Part of a small language model's weights.
Training: a variant of Muon for these matrices, 8613 steps.
Each number is 500 + 25 x the weight over its row's rms, rounded and kept within 0 to 999. Layers, rows and columns count from 0. Numbers have three digits each. The size before them is the row's rms in percent of the matrix's.

# layer 2 MLP gate, 448x192, rms 0.0693, rows 91-162, columns 0-63
091:526536484486520523497501495515488453472490517481512537473454512515518498467494501446523518537516463468454522499480508527492486522477509517434527441492479495468461476509473482496482512483511527
101:511506478481508478499528525532494458502545490468486493477510484520505499494513506549562462511521555507478478492521525470475473509498495535464456490514540425472518474476471490498542477495522508
097:539493507440514496508522478460529528509514532455509455544518533493478484496504465497502475508491500511491516488486522477484478518532483537546455501554502536527485493519534520519480498474516454
106:524502527471509496518490534470479490529479485453517494493524475493441473464466475549520492523495549543482537522503512495492449512457502484529475496483545495522523484508507553426511471535543478
118:491483504504507474492499517498499481510538515479522491526516526511486558486466456475494465452494515474501488487464523493470500520479517475497488502457554518506539490519532492460474466520515523
086:538485508504528488507516485491486507530499467448454506496513524537487498484508519499499478501524516455465514498504459502508535486493528519483465484496557530471519485519507462507546508486491526
068:516526474473521456469475489528498469477506487529500527491481510488503504497472558447447532519499511510466533524473540514507497520491469474493484453508484516510515504515523528530548535558520525
099:485475468467513462534483544530438525482493450528538503485487519488504510500488507515458490505486523490511533501550488528512528505535484503502472479525483552523510469513489507475515496475478495
105:492464485510516514451511508542496483534546533525472516487499520499442522519508459536473506520493510498540482491491465508524470496509484546524496495522537472496489483493530483486538491505485514
114:521515487528551483509504487474506480466529473490529531504507533539476502484524530501496522522505511481530474505494536471495507469497529530501496459488485473472498489481536496505502535491506470
096:513556500532445507562486476479494512515517470510487505470509553527514495466478518485516541476460525475498564501517535516513494541474567509499496484553466489489468494534503476494530477468465510
110:522465533488451564508477520468512493490532472505490504545522515544490519463518487500489530501531517537490510463494493491482538522500505496484537518507555504485475467497509512477532500506547505
097:527535469497476459505502477510480537500500491461535449516503461519474537478466527512530456513552539496469531482456504532504487509455510497479509510522497485497534511522467479475502500482502511
139:471494485474515461504489504507526485478517519494521571497545500507518474506457506529517499461450535510520530520460485510517543483516460498511526488529497458517480460506515500535507482480501504
103:484478442530469497517571510489479487502503500433535528521478464483499525560481513512520504522495475506499521513512517493493483503491542493496490478499525500528530498504493460476482470524490500
076:501462467499483580481466475497517508493519458495501509505512474475502492506483531470468467530519524513478504481485499514506480497459498495491468508481501545533535494507492489548473503483470494
102:526505518521487509540471471515521489504502562475515476519453526499531495527476493512474469527462496472520536503540466504503451480470513493529525516489525463483474489499545503481499480505464526
108:519496475492519516502497520475504530507511491497514537554519503487531514523465495507497512480511497488559508527488517519482471536507517507507465476491535513528495450531535487519511529513471490
074:488515497477477484534525473479482493463473486475423516509511527510518499466499513506504498538530485509472506531520545503462473540481500488488497507528513477454525498500455508451483513527469535
101:468482443492513489488538472517499488489526480495532480505504446497482498464537528500540524513512514511452462481478464480522515541488496517554535469537523521526510510513501518485517514514491487
097:479525483495503485483485538555456504518534527542472518492527520523511479491510527468553479483519478500496488478501520470492547506460511485477517528498514484465500465449486443475503519517512518
096:513484508506491503506535486498472503495498527501462446473512513506476468479466508490523524482464520498537479490503471509452499475482528482544467506513449482490541522498498490496500509523511494
112:499500466488514445516491465491487537467474513510529450521482516492468498484509519475476487513527557486506515478445501517494483504495474478462503530491483471534475466499495512486550498494491480
106:539489506513494504506483471481499503543505469509485530498480507495471493476498518447487501477547502503468521479475507486486496501525493500490488486484482487517494529544537514492507448504484502
099:482512478499456542471475525519502495540519528460483509560488520536515507486488474519517486500507501544496482502568545535451482470481491515481496500488532501491519495474502503472473508515471509
091:528474480503511449536476502479480529510481504488518511489517513480495500477524506470476487495498511495451454457519517500473522502489533496498501513474465482490494509520483489524495524452454489
082:491489501507468491446472445501520515529488492457507505527522464566525510505507454498509493537496477470510497482508552512493507499504476530464464525482484484516478548509510498505495459483528545
103:566557485508513489500513507528502487490504481492500543527507512543487505514481524508462471496484498496488488484523497481456508500522504471503513496490526524460502477463543501495477503513460519
118:494528489529507473490480471524512501492556475531513479491489535539435479484516494467494511453492527518496481497485524503475496536469535507472469486509536510492496508500499484509465511494476466
094:524511470503493482477522530511444476475487501475506473526554526518491424477518546502524493512483503484539475464460495484542471541476524501463526480480492491471507503485530484495471552533495507
110:510510454518522517454481521495477454483524499497526524528510513524468529510485517492530520492514514532526512515461488488483471494469464472494503441528490481496513475507469484499509491559476466
103:523498490529546507450480504496486517499490535529455489505477527509515478533464502511497444538501481495508474475512508519526518481490477503447442483499509502502526529485498446493512522477513560
100:459489516507459457514534495491484522494524548488513461494480502504486525459477497498508490469480540450517528448437479478481530530528475504471504525524444469511545450504463471549497493493536509
101:536457530542545530480506504496473479570510514457502464485490476487472529465494497506482506562505521487506518500513497489482460494462501495518476516517530463522538512497500496467485474548484483
103:498444482463534518485504471502476500493556501531532539502486499475460489518505495496522530512542547490477510464503493526494536531512517528525493505506527509522490445505474447509490511500455528
107:527478481475521501488504520494510490480487517508490513492535545520420528507491520453497502538525508511449528467493499476501536505489453495520466523504499476487534468494481463529498516481453491
082:490480471521473497497501529534509498496500511453532502487495458513529535471510454516498469518536492508505513485510511449488467525489486441444515447466501511491491526523521473497490500480474545
086:525486507518479513467494512484507499472517512487527457469509470520514489478486510501525494472429491541487528467485537513504487502520480484516468507515510513518477534493447537490494478521451479
085:502537486500483468487500506502497517507485499526543458515449510499481482498542501539525449485478514511483502500493509530452477529539465503511526497489525502484532464488522515469498519536502480
090:484484476457507510508544463504479533470536530475515506515516523519516474484460531520456475534469504480530472481461506509491468511468505503524489494466525515481498472516503501455509521519476524
072:493550498510510507487514516519468491468509516523496531517487476479498486476517475494508513502524499531517520509505539498497501512516456526506544503490510489460497499486485529435510522488499492
090:505448490493457503502436476497502515503491476507484516523444468530497461518494485503494510509502540525501503532512477504504452488524453467488514551478497505467521470526528535498501516511519511
085:513471496462519470461508553489516515494538508517455502481496529465537496477453522476506506500497471499483490498513482535479525503504537515501536499496516490464469489426512502516489518493504493
093:512470466514474510505529515494495515493499498446449472516531530483524487486518509519542485495516512529496528501541517515553458499458463471455440465495524494525493502531532443526459508527498501
101:447504502531500550509498509493456521506471494527518491497464491486495506476519504476520520491539527509531508483452529505514492517493526523482494512518534487488522488510480482521464475487473495
090:524513490464493500480478513483501515527479552501504490456510513540484494506483491484519447498507524519479482466546528519460470497500492519536537482446511507512510532508523521474491481521490499
097:538491480515471460463518497478512484494501536494495487509475482487461502497530492456501541496482503503494503525484499464516492524544505531496462455512497515555535529530479504524475522488518509
105:484463483486509471496505514484507470509544487486469483501521546518532508458487575477504492506540507520492498499511497491466511498486493469516478504520511488493513498541519476495517504455457484
098:477503488494451520464483492554533511515498491505521544499480485511479483454535501494454521519481497495455495443495497514543550529531499489525513501496506512501548490481535489455476503498509478
111:527482460534527507486473469488524499519486540481465516505474475519487477531463535493482477500501473505502493502468497500507483523486492501528463534473495524530534544509474491580502482487460493
107:486491523520522453483568542474502559520508472481514453525480518484475477506474516499525458471486500514520515481485510522442523495464528491486481511448486514526489489537472514492521438543480497
084:521452514509478507472524500515506523503484521459486459491498505530498519498484466513522508487481503492485451545487523500495467567511494466524478514469514471508493527483495533475472493492476470
103:509474502502506458507470497445454474496513438486470484527464499519510536537533501490491438532502512494460491517480482537537458495458481498532503474458462522473527494530539496465488519453504502
097:535534497472475493508526528492535510475519516507468478510519490492464523461510523529515529544523525520490506542450544508487517470519521484505468466527500452479472489531592490462519499514484506
097:548538467475502518497550532517514487458499477502537470523500516514495496452493481507505484491513476519459466466491491512522472506505525510471527511579523480538529511447506489480509495525487478
093:514525543482515492498482515464478498497492484473483437532516505519497488478468526505473467530435485486542487496480531488463494515525495485534528500466508488533473553474505513509461509427501507
120:505545504511520522456516523568552523492476490476503481507508510491494520459465495517487448509491508493481495446478481485461479519483530473462523514515496514528517478522498530465469518510500463
117:521483526471550468474504475518492489487502482539463509568435498518480469537472529504497516507488505509492496455486509572514489501451540501515458528517515553491491499530509449520507481507479491
077:503467467489499476539521533541472528489484486519460498532517504525481478514507499527523502489506534509496520493521533495497492499512426501486486485496483513530527516517460463467478474504481485
113:517457530502474549478490486533463505532513502530482506497470528534501490454506491505509500529459511502498528531525464497501443442500516526519494485508527497536503534503512522483506487528482518
101:464505531502505454519486494507474504475521523541500529524499522520528491467508494460508535499540481515483443495528508503470513521517513496505500487512482545497526531508558476516504520533497493
095:557491473500552554499488486518497520486560494480460513531501506539487497484511509517470471504557491521478474514494538501505514530500500436486475474521520512492548518511529476491459522513506427
093:527521492524497506443472486470492514503457486514520480494533521478475546458502479517458524515487520495453530506461491482472521502516484497511491490503495531480511492496465530539534497541434513
079:525463468487514537512516540523493540486472497491484560472509528508457513448495496536490444514490509551513479512467476499512485512503502502442509503491482473523514496524470504519467478466526486
103:457493463494486457466510490533478507483520460516498468525477476498493488483538518484522506480508482492506549487526477518527540492500462489511500458547499507500513506470516498463502497485492543
084:533461492553540504512499490491513516514505489490494464505488494508489530538459547529518509561525528541466475506457475477505468539453473477517485490525497498517485520493476464454489517491502453
106:516506514497475468477502482501475507554498458478507470474438496541451477500481548498547487485483492472494488447523514541501477466519505481477480474484512516495509551454507492487502455523519547
099:464526497526481461522526495500487544484511512555451488534494500504503504444512509517483468500540517519466496482510489474517470488495517492562546465528519503494498516546533502478486528472515507
100:472500507506534498484463503523496461506519501478532523492550480504489497533450445546492507542458510498522475474483481487524519494497503487520491491509495467512484506480479493544508500480535478
078:521487485498503517503453489489545523518494467470485469541496494468478501502493533511510499516504546501495524481499469517403519459477494457522502514476536497521534538550478470527476491487503498
086:514512547520501502503520523470447477510495485540430537457505509493496496482496510518482466477523492504504520509483527534484500539494504538519529513512531473523533481502492527502500502497492494
104:500523510463539465508510510508505492474476495489491488522514513551505429487531528508500475519479491524490503473441541509505486445465532500508534474473493466511505500508465470522536505518461501
# layer 2 MLP up, 448x192, rms 0.0693, rows 91-161, columns 0-63
091:510452482532477513535499506472561545536534482462507486503467523553501468513554499492436514501513500495474489486512518511478495477486511500485480532510512509487520481456540486520485487530513514
095:466510523498480471490502467479498505479471505558492500523445492488511462530465521459523532492482466503496498497493498496494535460527560465526543525460485499525513505511509481510480527471470543
093:487506496537513505491515499519501490470514477551485538441516455485543488478502519510519528483487487499484465547554497489514542487475503498446546532489508458445501478491487467488514471500478522
117:495466481479485457557511524484519537471536506484506520498515500500411482479457502520474523521486519494500517505514529486493447544500469519501461489502539479559508522518527536444504500465535489
119:513524493492505513520469495483491509488487531511472523537548512493484501472484520476494500483525508509518454492520471549445473449514496504512530481523495510499527472528495547498519460507526486
084:508507480530508486506536481476516535513494451485470507493559505519495511488528518495510494473502524466467479485492477501515539516492478530478485497498531499510550487526549491504517487486495514
070:543483472480490493492461493555491479484470505497522483501497502469483480510485559464481509484466517507486552539495508520490489479479463435495507486497494492506485561505464509539528460477496511
100:520531520559502540447512456467534468524532550466482491483502447524514483481495469492545477458519494513512472478472514480516449510472533468515533483471511469496485524473476482519504516486533492
103:473511513426515469518515524475504510444489489505496513531484488505522471489524524418541493511526446500459489511536546468466546518503515481485542484513484543510508531462492491510505513483487495
101:492528486517488510513504525467499478503484475519548516484504526507473526506538523501480537482507506476521480516491528428471496455513502528510483447471506462484519496448537510504529520516520486
091:471525489510464530545483489470503489507508498506520500473488535512514516478471508516474552502494493507477525499477517513547478538488560526512480462543466489486479514479516457487517476453465512
099:509502478484494477502512493482445536528500506493496520440518509482524476492508497494485465489445499547483476516527468478504454501473474460511553478463488510552527467498473511502475508482507536
104:535494496491480512496496469467466458544533534491479501524509493527502493491501502509495537472536516484467526521527508507491513515492511511486526518496514514483484541557480503508513518484480511
133:519528498505522519523488496501462519491491456465519503537493504500496504489532511439476491526526497525484492499498542511466508541476485507456483499473547538474540527472526525507468519531466457
104:498451446552479505534546498539505480503522502478507482529502483491518526531504490500497460521517492504519486494515497487498499517484536493466467492495526504511495517501504479485468494466511466
079:505525482495482500477544476523477474532499521503510514472505522483503558493496480482498503499493487487479511461514557505532489524493528464518498508519495459510518498460510496476495520514519484
096:514508490503518480535496475489534518506529548466515503516472522492526497518494496507467478508485505480471549489526487484482442473480531502519492506456508493446466510494530491525510481532484512
116:474475502499503469488527478516503512505475527533549515506500500514475468511486507504530508520455469490508455502511509495505526465529553479532466504540492478473516497449498519521484506505460550
076:514512512466492476557497510459526475516470491520479531514500521509470468456515515517501474550502522526492509460516491476484513505476490437506506477474495482440539506453488525477511490495485524
104:527519545488478520513494496500501513482482506476496483506495553542523474513466470526499473496517472502537526503522513538480486470513511462447481530481464449470494478460500477488495476485471520
088:468497526479472490489496498501518503509483522485541490539488468487492499484491496497480450518499519487531546515518506520480492472534484516506472487542491519540532507497480527465493455489516489
099:513510471522498501480499473504533524481508469498558518497453488510505493514514503513495493476532476488500509502502511508538506504532450506471515519504520479481472474486512504483517480491469502
106:467487543494475582492527493502492503525497496504483530518522501512497550481516490542485491477541489505496507537491491490506537498563485531489508497506486529494496525472500514508513507476456481
107:521492511529550473501524481484500503524474461535480486472462496506492488497484490474476478484566497490494507467546497481491485513515466554504484491503492468485498525533532542459540463479525542
100:502493497494495511473446501516516500506521479454522497540516514536496492491484485483510485496492489540479465498583538534479459489502517494506516502470490500492510498480491541493456510483499471
089:489512530517496562486511451514530489487510459500449506519515466508509457493463479502478527488484487517520568527479507499528509495538491486518482479523512537497475532507537496491494463512526496
080:523518471502496514566521537478483473470492548540508541509474521500494511507476525504479485478480518512506539493462469514524498478506511478510557490510497515481492440479500524515513540511475466
104:448503532480487528538460475495510493455493482505505484506554500489508459483495473510476504498499477479542495518495512522526493481464555477472511510499478520517497481531473561489459471489537470
121:500556499523485468515474486501545518490510498537466506491503534533475494475525483494504489446489532528483475527496512478471492524466520515432464471487507527498510524464510481524491494480470477
102:504505479518531548499483532452483495498470547459520497535512502487514475516474525532497508530525488511455466463465463437530510550460496478523495514450520524489545515505477495482472556530530489
120:500474535489466471553510500530517528443469504511521540491467499468499473499511502480450490471461503456491493495530535503538503500530516483486543548480498517512471489499560573476477505414511536
098:530484494493532530490475531496497499498505526515492479513465496510501478509474426511496469510474497512529498476528523540510511464512497467458492471531503477554538507491475473502509529477521551
093:485509498504555535471437480479496464480497469511512520476516482503514483525494493537495502513539458513481484555557523518528462473521520526526485496500552532514479532518484520449487515513461473
104:457508482479498465501481522493518520437467482548516503540497518507530509534510483470522481475495483562466464455526521517498563508495477471490488451486512513474516505509520550538481511473520524
117:488509540559509489562541502491498473507502460466492460511502492521511522517472516546502489477431515545490496539464484508502499480483462478484512468539508497502478504538486525498512516521512496
105:510496510532545500517461523534468514454505476506482493553555500473456501532513481476555528514471524475531517494512478521505518476522497512525517487475490507470455556488514488522475512503509511
098:524495507535525516495486527541506506544495505465511437508500447479539488518501480525463528494518518498515495515480436453511484514500497507476461482471485474519495511523475472501486526489448532
086:505504497520419509512501542538498496494493497488517500470513503513517510514523514508488475461470489546502482501536469514518477509508498492481534469499528500478477466485533532485485490466481539
107:523528476550464536505464499472504507559509533468504498503493505503516527478494496479490512516507471512484515505543477474472466481499505507448525483518524456479541494516478467494484499514478501
097:520515532520501524499454486482526471509468455494493513533527482486478525493515497512532475431468507497488524540536492476523533437519549491472549495528458503544471520491485485526498499471525490
073:492530514500509483476526530506464531461473532486484498473505499500489496446525528508538503506551495523516479472477511498538495529494433561502526524499506482469492553523499534470497511452490486
097:521511520488497494492534537529474497525524490470531415505504529490509520501512533517506493507534509495441506497510516511467495534500511494503484465532521488495502502465507501485511479498505491
089:497513498558507491558487459495504474540483495520532487511506478541499475504517528508503482532521543539504492514463502497506474534474463499446431490486483502549546529551545512488511485515525481
096:514464503490453522505522512486487504451497475509454515500510513498515489460498512499513533513485519533544532510515528540555463463489480507501453495519477540533449513513527500533473532482492481
105:526494482476495421490525510464536481492508492493521516502513507531476515532455507556473480516486498516474509527484482505479512471525495439500479480491491494518506455520518515508497535583498488
086:496512521441535469530531518476481511448541480502474515512515513471501493536502549476496533545477513481492522503492534479512535492491511481475466467514475491487518446527498529520507517505499524
091:486471493521459525499520464516507503532466469485531463521466518510495517510514489498506497489493485498510482526507465529493490475452534509504498490475503540477491526454533461514498461476498532
102:526499457517470523529524532455475480506491500497488495488512482489481496496478557473539535473475508476548488532483515477470515513464511474542532487487476489464518486516508493484528495483574520
096:498492516496506493492560500468492463464501544498474458483475505491508485545497512510525470460547507519540491523530535486463465503486486518473475481513474493498444498496460511553543489482497486
104:466535526465472469502506494499492533490507460534539502491539503449493490464492460505524531477454528490498480511509505497498506477510502514481545483543479477502453431526550511436470495455514511
089:491544502470480491509446509519475510501524547506520505477516489494562502525545491493503503466467471493515500499495484558471487475514466495511482507478483525448508514487484545523523510510533542
089:479501485497513531522454542478497477473477479536493506529491483508441452533474522480436490500511504543468507502497482553500501437503509462505493487488505528492507493516489469506497501525509525
097:499515523498474557505523508518520492480495515485528552477521510496474502494513493542507546463500490473529493459543478469498553497525524508511511539517538480517457484467481533515501475535525501
102:528510450512452476507512487500508547515511484482485498522459528492471473508513493446505522498492487524495519508494521530458488467491469495445501449490501506522485554449470474541505504493506532
094:550538461482512518502524514505505469470503497483531457495500503530481499485503489507487477516512479509472484475476502536488465495474534506468540506537522478525551498420502497476509484500496457
090:521508499493537525496488546484515514471480492457461454490486499513457529456497552456487474545488500501461499480473523517481483501494536502531497520527511483486501505493517508487485513504531484
121:519508520474515542527495508479502455478503529501487532521558529511482499495499440484499498488422491518506493523487506518473510453490494447454522485465495485504488472472468502514510489499531444
110:535503508448496508462488481515526500487470488528495539537470517472493483502534508475491508492469506495512520479528522503506470499538501502560535481517501513501495504467505490491500487468502506
074:446542516500547500476506468526457489523529500513519511474500502467506473478469440504549488499471458492555475500502490483545499486500483473485486493503501506506492477506482461495487532533514518
111:493494474499518465502481522511500505492440488467546485483524473499500520496487542494468491489521540494493520489518506472479551537512487498442497487519462475482500482496517493518496484484509565
101:516481487465516515534534534557471490507456523485477481491483470479522452515549482511495509516491470481518525496496484465522506515486509518473470505508556504475480535514459473485495516458485444
099:494499535510495499459456491491517550492518498512424514498449466505481454496483521533487538498532495514518478462479526515529480500506496489432470473492515512482508512455520497433474475514503502
087:484494452515479510511494473517484489519501525506486485454472470490518474531529486485533510463556548460459503482501515559509485500512503497544503502514493497527484506529497492497491474506514495
088:475487500554469489510471470484485464515498494513541513509477489460533498561528488482462573484505514523525521551544522493539490452524508500533492528496500542531488485479486517468484511516480509
103:548496521511539528545519508479488480496486523477491484498494528489472532515492477471476494518536527488499463490485518514496460513517495527492494575497509498472482535492497545499472487508516468
090:482530504469502489479535476535477489540508457438486528499506438481485530461471513448511525501516477477532505536450534484505507505482481474500486499460497550484516495459524486527482493516501502
103:482510551460495526507483492499514493565499495515490492499505507504513532504505537491498515465511500464508508471519471480505483466523497522483540493494510483468486505502492482518495520530519512
096:486539499458540426477473491484499513478456489524534499461453528450534534523484504508469487499455488455520552518490495496524521447487517483490506476504459501478479489529487474488502471482470528
100:504496527489532491501481485519527466466511526482505514463523475498547516491439487499484501516432472488576503517489478502517502529519521485534512483510454485503490470527472514552523525499538487
085:471527507517470485506521484501493501493476542521485524436499512537555510527512516511495486536534490478545517490514502502555497497529488484455486530514480497456472467446512516478503496485512472
076:529463439513498491502511465511510544503496478481525508554496475496458548508507520499512518473494521489482520465452468517482496494490492488482469478491499526512502487509492498489515489514490488
# layer 2 MLP down (transposed), 448x192, rms 0.0691, rows 91-161, columns 0-63
091:509493542466497511476507501494555484525481537516491490461481508465480525506518521514517439469538550527514475491512467504504512464476499495540488477492450488496478504489491465498553488482501482
100:518486555481477483482474467517494504484495482540467507519458491510518497505451512503507529482504488536469508466532522503481499461525537520496507512482545481508498495565468484536476537457486495
101:489529510538523492464499512511489473485527506505498564510508512515478516508513489559484482527472505510467512523534473483477497484493450490509502538490496470481502469554542480487533495506486520
109:505473484522489457557519488493527530488484535467509524494529505484437498488453490521467498493482522493496507533507520484497469549531465537562467472498533469542518545528509547456478471500511462
116:498517492528459495473496480486493526541500529519465513525555517511486451493469505522474493446512507474460489528513450518458447439501483522525527457521485518474493466517504503476511469524516494
088:501504482503482473537508474511544510511519468517478491487545487495528490516516527483524500464480540489485513487511479491516501530497537551498493480479516542506500484512490470528530480504511515
069:528511494491554501499475469526483477460472482458553519503498503505484473510450518466468498499487500542487526515471511530527469490473456516480506485495523490482483497454494505506507484470537497
097:510502528515502544477526484475508503540500521441492481486509468502490480474510502515520504519500511476525469472472549476525462522488531471524526495465488460514475502490484534510476504488487482
107:508546496526468478507479537475489526457483478513509478504500477510551490493505518448533497485508503510506523505523521455507564475493528452477501512494495529514500506494509506525520495487510504
101:430547530496473517520472530480534508533512495534521454486507492512513504519492470493501535501469504511484531500482494492465501528543477490490501530474520481495487457454447452516543521530503506
095:469486445474495508461517518485523491529457475524520467466503479499532472539520523507548495490529483520485479486506469531473462520480495492492441519466473540481499503477512534440477512528517505
104:494434494509468531500484532528492490526508454486484526514515524532529516477515475536500495502511506563524503485491506478475491490490487456517545497484550497517493453500474463504488478494528531
104:501513470511479486529503471504460512520505547493492487512500512487513484494527527526511500457542495480511539517526539499485478488493481507504529498475523497478482513541514514513495505515486479
130:513515483452537490508470523483468508480520458466542591501531493514482466491494494470478483481494522567498515519483519546489520498495475516486523508512508494449494500493528513518493524499483456
109:476495469497495503458498506505527504508502507545563514530522472531476510540513493449504496516497490477468457462497484526474539465524521496482473507482460517486497541470480483480508515494538521
074:498487443508483494483534467483496487512489531466517539453530543503472529445492497489517472520515480458430531467508542491509507487530521504475522521512478463495517450446478512513495522513510511
100:465545515495502505468510491485524495500512508537497493544487493462471488464467533506513482514531484457539530501487514496498506505482533520519523512506504497534556538484492453519527464501512470
117:480472459509499503507521500519513526465478504500455493491517504537523466497490514496534507524494438474477463498510502502520553494516526481515499505510529447462495484464503514526470469499518504
078:520474494461498479536466456517508483518501504507492487539461503497469466499502490516493490484493581499530482485487470464495532496449470438515489518492536501477581542461506540477532505477491518
103:483502567489524492487494500500496506500472493489494497476486508510498474495481458514533456504535503541505524516528495507486493477544485485454460564497479456493494501486525474491511453450489535
097:456518513476482496514511507492500504492475526490513506539490543487506499514488498476515458500538465467543509497526509538448565478472518470507516496506495529515523504473498420488502478477506486
098:496545481490512474472487467510505524502472476455520519524431476491487504518502529463499508464511474481516497532504508484506522491542442489474496516526488506507457459533535540478546479520464495
112:482512488513518538523529490528494497524511484518453512524519529526520516479504516520516485491515526506497480494501522490503542469524465534530466498497488490536464553478522502508508494480435497
106:507461504534542511495498484473513491482478466531497494476473482503514495464480514455489531513495518487500516464515497456484505499514469475506501503479497490464506551570517533477559447491511535
094:498478516503528488466492498472491519484486482497524488502528517519474505492503492488503489473532489504466504489511471525524475538475545488541522483480494503505515516461478526461486524496509508
097:498525522504473507478507468538525509487475499532496501472532450475491466478442502504495505503501478501490539537492506497517506530539534506527490483504493485508464519512550454470483460501507493
081:506545503508485512500527535518523477484487494514531529541500492477503520510504546503438462453513530544456497506495514468519511483485461526495527484552471505488523480451522527503508541533519480
099:454468497492473498516447493531485501480495432447525472542544521501488482493485478507502499475493477479502502531528531486506425499504507524521521484489509503521509521516493497504471450478496497
114:448531519504468499470486496505545473487457509557502526505538517543537520517499484500533479532462525538511484518483485487507479476479504532468476493477482517500471514458495500518516509481468495
100:518499496550484533513499505491517518530489511486518503485499519485511488539470521534503492533529498485475496496512467457490530524433507493489490484493533519522536497501504481481467553530544500
118:528471516544503486539485507533510504463507482519499549492500493498492497490514478497481483494502481493484491490520529495508536486548507517484532524507503508543496500479536539512501512465499480
099:494513518520507511466513469471487507515487541551484495492501515548530500514474495521495476506481545511517507487485449536513521489516517494441453495520466511500524527499491470493490479450536542
098:487512515505531498476470481497494482491461493521498502501490445488496478479482511509502484518538505484486504489543500501513466492448471495540505498514490507506489572526513505439549495495469511
100:470489482501511522495464513469493505461466483522514476502491499488530532514498458478494476481475507540507450436462487481494519523477502449470464482520502503492528507513549529535499522503487525
116:510486560492517519497514521519487483501524450501485485544505483536493527478472503535498525463450524541523469528461519491490531500477446493488529472558496463509456501544483518505509512497520462
109:433532518559553482470468492533519508503503533492488484537555456457530489502471508514559502515478513501500501463515458540522517466517533485502531520489469507503475506486499503516472503481498520
092:550514515507511505491484514524519525531461514480508435478524459449485493538501490550526481538538510507521488521468448516500507518494488491495477498506485467504496493492498487520527539469470511
086:498486527488459530510477528513499534490464453503459474508516485486479502509505480505463533501492477517498490466484492483492511514503477471537551502483500503489519486493489486506500495469461493
095:522508483539462539529464476466486517550502515491530460485486482483508506485463481468489509535459492477494499488515488474501482487472514510451539486523519463491550550518482481495507504492486498
098:522517525531518538454459470537518459489456459513470490507514501489474492507514484533538518473456496486523548552487515475492499513518503436466507538510428498521485483482532481512502511492468509
071:519476527504492484520466529512495522530485499495516512513528494509477551479525501519503511542497504496463448526453478494537465477507524512420512487501524495476506449482477510522515546516540573
092:500525531501498533503534517512468514495518514468546475511513513508484494505477552508514494479484469462487470471513529505513473497501519504502483466534479485509504466480488512523487455494501502
094:505504515494529501511492466464483487535494476552563497475466479518492502458487460499513481460440504510526469510501506496477427494454479485488465478478498519479497528532463507474517460496479450
101:511458492487487536492496475453517499458498530512459529535461541476521474466476488484529518482481506514516502531536525521550513463484465525500431484533460540527514483491537478497478524500504457
100:484483504480500461511509513542506497500529486518530512491478505492502521504455496536504470508498499523495472528450496515498458507501493445531526471490482505492503477519519501519493520553498448
089:489506507465519476516529511496515506493522514478485451488497477488491548550526510488486541518448536469493474531492487524521525505517533475482449522533503467460488494526456522518536519451475498
098:428475502491477517456509499547499490490500527460511501501489515502513526525499498525523497499516536524519482469503510542526498501446515474505519474476482524473469499480500501501534471476493472
105:508497464510454524528511489481466513497485520545501514512506479490503493543478484481538543519454544466516497529510496499467491537483526488480510526485504537519529496502527511509492492515604498
097:523469482493512522495475521486454462486527564502487448501529494516503522522487512517498482522527526557538496508549532453472490481486486500473487487510486472517429475470497534523529505560497500
100:488515510488479451457508486539519498498518480517529461481483509467537486481510491477488502490491536536527428537503523516489522504519451528493537480533478487527472474511493484496479498464548514
100:470519502440500503496428475513472492529505505529504527489509476491527523511541466460482514477495499475493503506484439522504477499492452514503502520575490490500500508492492522492523533481536502
082:505463516503501566501489510503529459535510502502484488473522515491490469521481495471504511481489530530479456512484485545470511525500475468514498507485510505505479555502519467503489494513481486
108:515508481512515517464494470563491527478518500506477529468498464518470502497469514524499552483509512518526516481528536494485557467473524490498503531498526482525447471462497489535507501549515506
099:499480475530496511526473475497518539483502498492496490488496508494495482510508498469524516474476465560480508501483488518512500506503525505457461463501514499490492518481453492497553523466528515
097:516506482476504514485514527512530498465462498522505472443537484466494499521493505457483496480504472484453514494502474467492460495498495519513501495492511538522490462485510481501494465508496508
095:472515508472499518527478489472435460492535527520484506484516491506501467501462548499462523559484488513499463484532495468484507501483509496522481504521528484494512514495513539521477502429521512
116:479498494485487493527472504474458511472519518483425516495482517504492518520493464507486473498454505504524490518501519516497504438491498525503505495441493486516529476487482494511504507442493471
109:469492495490448530466478462479504512506481517500502488446521494452523501472559475478479518515496505492494523527518502480503455469554477506516515479501479501507494508476482515500488497460492530
073:515502474500486465470482486515516517550509528464471499459537502520492433530494474496483501542554528513537459461570459490497522494503518535519487540495470475493548539507518516514517474501540501
106:473445464516488492475513522564496484503468531465535491460455460535478527480507488493476519505515539510481508483499522460460513474514518488445495465514506479517479498518518486522513498483490538
102:520499488489487529465518495493530483514483492514517478501479515547474492493482516518462488523504482490508504496512480528495498531450438517473500543435516528502521477476466499511472467486501482
098:481471487531448463480488487557484530514527519532449532499469489504482483508448475502485485510530515526498488489495475519516481529485513498478468474503482531480505507463509484463514465527525483
088:501497500503474536504498492497475510520526521491482478486515511483510508524503479484498501522503529502509487518513523536469541491476491465534520501503453487516494491506503515531472482489494494
082:492488481502476478512472452511525478501502486483505514533488482520506478501499501460497557498500503511528487545541539511536495497519527498522521539479552539502478466466507494503491519513516504
105:531476470491503515553525552521449494530489485503511454501499496490522480507533431470476449477511515523504495543481526480496470520509451477495538512485475488481468571503500520484480495480481523
084:493487471539463543494548465508485501518489478412494505500527451509488507491473472492489487478525489522512506528461530494473505516505496479527539458456502557502504505465516484537492524492563466
102:443509536408513517474507537511502496518496488515489494527505491487503536493487525496494502482540503499506535513491516487491523453495507545541530490502504446470505482480493527533500519505521490
098:486511525477515488522539493521480502488456494476498500482418483480518557493457526483508508499471473489486542479488497506521502483515531499462489543533476505489512482491447465516500497523479491
097:480468510527503511505476492493557509506517538532461447501477511538554537488489493527519460511498497440517523508526467490512490490498484507527440492472500525459493491512494480488525510519532536
085:472511488484473502525507506509499485487468534519475491474520498527526521485451498507483480496549509492486499499500514477524499527495498496469470514528467502490472457473518526465518492508525505
081:532473562514489483529506502486450497478469471515496546483485517486486521456497521496502494498534494529534535482489460531483500515474523458515487527503524451498499484515476535491516501520517445